Part of a small language model's weights.
Size: 8 layers, width 192, 4 heads of 32, MLP 512 SwiGLU, vocabulary 8192.
Architecture: rotary positions, no biases in attention or MLP, untied embeddings, capped logits.
Each number is 500 + 25 x the weight over its row's rms, rounded and kept within 0 to 999. Layers, rows and columns count from 0. Numbers have three digits each. The size before them is the row's rms in percent of the matrix's.

# layer 5 MLP down (transposed), 512x192, rms 0.16, rows 159-168, columns 0-95
101:513471557473489517497509534505512495483512497464502563507508523491505496478507463543464495533478490472512552489516544475517489519529469524489474504505451484508515457517498533516543512468513488477531487490498498527524509489494523511501499522532486539507485485486455495511546512499503497488
112:491537517493493462471479548489477498528484501536523478520462513536509506487496509525503511471502481499488519481521523474499529508485479491529535469504529517479478486455512463499501497505436514552489515520526504497488531483498481494498533517527494495496494456515493505454525531502504506563
099:521512480498439543497498522507499515506528511520521527478472490496490483449497482529478491470452478490528490486491492526469508498531519483532503516514510507495503536495447495510512492487520494499518575506531458555470487493493462492494501529497537508534467521493507517486455494573484499534
108:516532488462401550518537512543497469504513480456487540476478504503465491506484448511497491499501469503522514502511516503492481488508483489500497515580533516496505479484496477493516468465526518522508462433495481528492489475494506530461511515521493519513535489460497509502531498486503434514
099:492505497473549528483514458521469478485501472486514531483466515545501528484502512500463472448503480448493506469539526475501507550480502515489501503485508482470510519536530459479483529489530505495501513494521532517508544483518528476520523506496546478535524487502454506549478484499476469499
102:491490472493500505540458520483460507489486537506460477468479511451533531495508492458521550482475522484498503512520465531495521513500537527481547482498536469465494519491500466510489498564500483508512490460540473518489468481495546509492499509465488483530525510514493492485515530458500449523
095:520484536485502545495482527474458485496515471529492519494475536514500523490477507516540543491503507506526542487512439498518504475555473472528526507500508515517538478496459477515494502485517490480506489541525505510445497492495511468586511497530459546499520509514459502530460442564487466502
104:473534503482498489533495500500489472476456516522500527469475502517498445555506533500514520474496521504500502495472504521452446526528520551493508446536514489468514495498519516469492470472507535491475454535493499530527486490460509537500505496481481436502478522535554472471554477451487480495
099:505554531505522474514485501520497519550514550488480488501446451477522524521496504527536490532504481497459507504506505500464493501502447510534463466497496455498497465485484525505445500501542495539464477520497499511493498487510472506515534512502465545472514520455513510522531445462507494490
105:492502548519524500512480464506515508502495479471488512577483512515528489483506495535553525505432516527523501488469496467481513540508533532476522455457500460470494501496525510524491519461527504478432513521517512463447494508491485505480470530499523508502500484493533521510534465508506502486
# layer 5 MLP gate, 512x192, rms 0.163, rows 160-169, columns 0-95
105:472485515474533497546520499471513479489537482539516439512522533476489527502506537523503504438522538522519480505482487497508470497466467483509490516484503475510517508517482515454509473483463493494489506492488482522436478483483536477473495515495492485501497511509475468516489465538459502448
100:538472542482463528449527518484531465486493502519515512504503520515559513497514530512483519514541542520429508534502476513470489514486477478506501475561457475481524471499491467453491456483487503505501500486521481494461481457491528516474532540475480551541495505523465494472497515530504480505
106:486482428499533489525518491489525481462515539495497481503535510493503535551515502490513522517552524515502483504529506443474537474478500465486520481543506496526491546547489529530522448505495493513496515470543510477502503454514492512530492494500478461459528532544474526494471479517490509504
099:495476497486482506497510518478510476522529562433478476454489451494553524522458518513502542476467515441477519544512504489488505495464480466504458513535468486511464513482489466505434501496459461525480569525500519472496477487513546479533493478519466451514468485501505462473509439510484484446
102:511473499515473475519458488482500494481494460504508513458509515527468489522496487480555505495504502495492505482512517465495498506516502473526500491476482476531509485532446480495495474537511510499523468544494457556483463518538506532479573491505468500472497470497512460492476517496499513511
100:505501536474508521556524522466523474517505483532527531501507473509462513534488502500476487467494477553471484460468425492498507503500460529479498550535508487520475462501483543496512493488455514512501529497498518527513473498488500503538492521521514522471534509493494507486533534514541504539
105:512527532496491493542518493510515493482510523470506515466480520523491485492514459544545496528511484490496486497473501484529511534485533512496511523528517504540502562452486569477489474502523550497470504487472486501504514483485512529474522469484473486497506508509515516485549524447526487492
098:519523486498521482522513483495460500446515460453475533507489495513512536497484482450532505474508470490505494497489424479508499478504523516492542481543561498545512478529484501546484440528469499497534488507502454501482514458506460506495522496479520494461498512489469514478506494494480442481
105:501438539498487511490527489537532506511507469472464444483465497500483506506519494461506486500482507511501488487497478485515513515467480521511490442524492497501492524507457496526542535459485517589491537464487531493504496439496469447513494482487424521488523492535517519481459486510521488502
108:525551511496507538495497478487459514531500482495510483525529503519525533468474531501497473486470474515451507494530498479526520490503490479471475508494517536492491481513492481533517493539494497491535500462491517495472488476503478522464531541468453459509509483471478504442481530555513501502
# layer 5 MLP up, 512x192, rms 0.164, rows 160-168, columns 0-95
112:521518496480489479492538503511468476468525480500506487506511501523522536518520531504492485486546483492499523500504518529463549469516480523486481501507515536518457473472523464504505519484496539514485479517482556508489529515449457510480515506472499495479495493520523528436487490472509494537
100:480498521488471507469521496568502477492522471484541478507512503527475476492521509522508478440511525505462510505496529482463504499488545525502479507511490524455514492501507512523469477467450523508492507491516470532459533496535493445500506499489493475511469524490436522478463539514485521520
105:526464470478479503478479518528487518560517536503519546461473457478515481499534497533487515469479496497509504526508495471466522477495506474537518506502497483502492526454482535492499505483509468538506517424470510487499506497520471529481509504506510469465499414464487523494486522523467496537
098:511514501486480534485489476500492460511499495497499537523476534526480524482503505501476517573496443527462476493506527510500507494466528524539542465504515509488519470507488483493547505492545540456511509491512517494519507459503476489490497505532526540497551515520487526523504521503467512550
107:512510462482466495460503481552509480499488543514494520513515501503499538472473539480522471513529537419468478470466531490483506506486459452480498540486475496503513540508491460563534534481452502478494494470515508516518518499501523503535511486509490508481506493522481492465512507525531517510
091:509531505483514527542512457468456527513499520501486538473507498495534502504490529526489517505508503499474536488506491475482422510490467499492497485441487467503485494480494514529498460507434457491435503543438461489530523480470510462551519508528532481485543512499476496463497492522533480464
099:551514459503499558518542525532532529519511528448500483507527527496521500513513526528463485495528519526505511522441504469458418507504500518472515498486453477510500510510498499548461501453470512517472495485532481473498493484534530499491510489505428499512481501485466513525523492528509512492
100:506484479513520515484515481520494508491520460529490512508506487526507513508489517511527487493508528493465485491533529533531491534485499559474475500495511460487516516457503498460444497499506459511517499487520486485507512517493474507497570498466476512507494474437523480447508525480502462508
103:490473512507492553494462517539499484492492494488505447503495518505484509443522495512493494533472474525523543490492483515480439534468480544439518492524544474496509482474499462508529511475512490409481538496492531518506474476504507463535474499473536499554506530485482496509513475504496476505